{"d_model": 128, "d_mlp": 320, "norm_eps": 1e-05, "rope_base": 10000.0, "bias": "none", "init_std_qkv": 0.0501, "init_std_o": 0.00755, "weight_decay": 0.046, "batch_tokens": 32768, "seq_len": 1024, "train_tokens": 190400000, "steps": 5811}
Each number is 500 + 25 x the weight over its row's rms, rounded and kept within 0 to 999. Layers, rows and columns count from 0. Numbers have three digits each. The size before them is the row's rms in percent of the matrix's.

# layer 5 attention output, 128x256, rms 0.144, rows 0-42, columns 64-127
096:496485495499532547480464533483483523525487488538498531481476506483535478533505538529518506508477482468491540505488491530493493489486503390530506526487509517493514499462492516494491498476494490
094:474510506500513496457497508524484532571504527518471528474530517480485501494449465488499540548505508507495536485534503487522477496510478493501487482502467466521512526528535522470460509448493476
096:530532511514481483494466505490525526476429489464506490503466514480517571518500538498482516486520515486528533490523539513458490467507475501491500486496524501524473524522487476506503480514480487
096:514505522494495527492494502519518479546492504511528553505512502486506447542479545534504508534554484496501430503438541477502500502464477481545490465501451462433419511529507477493482515497487467
095:536474491495492457474503515484500516455466509567491490507530520499483504469457534498522479474489498523478490519532487447510501482495547504520496462499521525524521482531499459467493498535489517
097:458509508518507500511456517536500500493529473490497476536466484488480553471476510524494465467517504467463510495523502474428537502511486435479501521464475508540525500522472509473521561474501504
114:482505489506491510538490519514496475528540532493515476488516514479494476512509488495438505487514492440483527501512524496497467492513506506478512459497482523537507527461472503486517461503498532
111:484475483525507530498489515514498516517500498509512532528504467481480528507467503480492491477476544451441469472476548485446443501515508483555488541431529502494508499464466542503455543521476495
100:503539516506534503503547497495478495533566509496492539547477482490499467466514421506527491525526485482537474510438483515473489499512525504511483449475504497539471514452502498560505514527456485
103:526555548506468512463519525468502497483520491513480521507498493485489451481490524477479520488498489516470507471539473506524483493524504523487488512462511480497547510510513536476471550482531463
100:517519537502489473504504508495539498509489506498544489505487472461481504511474537520502481509458497457442478509498488497466493496491506477518510496490486541458500517469486504450444462527457544
120:500497502511505473500536472501493480496459488514526484509481454490521466461487513484523526508475484496488513493508471494474482480500516405497501509461500509492544453519513575450495484522541503
104:489511497474519530498499517488483498490502515492458484508457520500459515479527468519528475535541536470472496489442483479508527501498493491443509468481474527484478544469461515523430526526484466
104:497503455506460495464511504515521436491498514469440504519506489530513493457518478533468466507518438463504533500449479508497486490498537489463480519495484489537498463525496490529464511541471510
098:486529492510512516534480518518520509498470537498488493546541544542474536447463490487479497495529476530423527505540492516488518487483481478474516478477514501512504488485532548469526427514523456
085:483498498542532505494498505467482516490478459515475510467520469478492454458493510485535511480548490532500496463451519516534455498498492473501477518466527478499500500503494477535467544535507468
107:513507478520483513490476513521528515507464538492476523512484518481445496510466511468485467507483481512486457546502477539487531502498450510497464499542453508497512503502522493475534584503499547
101:512462503483486510533487507527468477490512470501492472512503508527512505542532493490498525524510561502507509472522499512489484509530443464538518488490488493503507468503520541484475498461485497
098:504535519539478481514510488478480463487490473494488534482533516517499461530452532528511525508493498492469507494528475444489509502499490465493525537498507535507544456469467520473479504516508549
100:498499509496464549541502487518527493520550484542486479542455452493498477496503492489525487446501489481488476519484508522497516513481532466497468509517460528495493505476511487426464432524527523
090:543471510472505537514504529493523549500507509510511490544533500516517534538474471525510479464521508509516499549477513507507474493495540518493492557534471484529425501457501472509493545503556530
103:505532508488481513478492523510491512522485515490504519501504498455511470501546506494501535482513458523527504545550484487496527481503526530513489481513518438494460515518486471554522511512492526
101:537494486450495500491536497514475468471513526475527514485523490525537477508508464522537503502472520494512474510516488506452475494497580539489461504479472509449499498540491507537496523469491479
096:482485465499502476490495468451498499488504527507533451503499478501497547514477501506540498496480511493526523507416499501472538462485555500488492506540477509463557525473531494478490477499525500
102:471521529501476513450494478490517510520501537484465463470523509498507484565549533531480510489538520523491510479553477539501491520521575504482524543517483451483521460540513525496487502517502512
093:491528501476473468502509503481526483498481490480450474541544510499442486502531535478488483487504508529531519473509513479518430497537517459543497496500485474486486502505523457449523484510571454
087:478525545467482468492514538529494540489479514516501476439488448502507491511494505499469489454443525498478503523465487519539552487533565545440476541537480520537489526486502506504495519497492519
101:511484502502485524547547505493489528474482484474525511468536523487534494497504509465511479527469488466510486515548562444457567433497507531486511513526485479539469477520496524465502504530478502
092:529525491489476500481487521500505482469490483517494515523478528482481511493506484484517517534484535497496462497530543435517594486566455472473487442479504528454508529508517463465505538553469493
104:527533513489501468435474502485506494494458509487510518526481455480493491542522510485520512445507495506510571509521509546497490484523490504528490470510497470491548471465493496535495489507530494
100:511498506493505531500523489532491493465532478541437495548448485521499526516504440502473474490514455490517512487542515441483484514548508453451525502467477500502520507502519487526476549502501502
099:501507533478488444461485461467557533548501497479511494470483494547486514506433521499498518486521518500550500523506486509534496495515448478500528519521485511494464461486518473505543500491504549
091:530549485543482530463508463485488470501498530514499488501548545518467517467464492522494519512525478536498504547479522556469515511499499531554481510534498494486512484486496555496541512513494503
099:495476466533506531513504489516539474457487486534526485499457526517472469538513514520508453506499517500540504450478511526500466511532523495533447487501529516505463492467487436438511470452508545
106:514543501511451487490497528541490479508494508494459510453477536526502466509506483514540488504533538485457501517502488533515439483504527508519524543472538464451466486503495525515504452458431523
103:490491524503483482488513517447481498477460483484475518508505527521495494551455508513525504510514530540482507501467512462512500570475488444439517519503506495521455488453462505444452501512461509
100:454472484514528487528511470535502503513476523548497520517519501475460533514551499523489520511512477521530463488523534460518482491498501535547483515470482465557458496518532475527504504468521526
107:497487538509480481526504483492516478488528459500500497505569507492510487479491482509504499482524484527523536418520503540471488517493514512510535504487497463446527492517534527504505471434475521
103:538521512498532513502511484470517480513525501473504507542487485528489462507527452516449507509526461492505537551486471503481486488476530542480526493500549478510504470561480467499456529492520506
087:512511519495509522490533500522525494532497509449506547489471470561556502478481483452524500503557508505513495477526484523501445556502486532508488453465541488506499508471506520469490547519453500
096:533513522469498519520489533495532517497504522505517473492452526522498438494449467463441491496502541526528495537497472499524521492521467543512569473511580479538476532481510480525527537500522444
103:514493492505488548484503485478483492468520516514482476433497467477517503523499492504497540513496492481494552506474442514541520489466511493488509564463560499530529479459522491549472576486493429
101:480478537511499488418491530496464501496450470489490504484457501520501491492503481492520519462528498498542452499537467507472520512510511497486483468529514495478472524498495475529488499456501492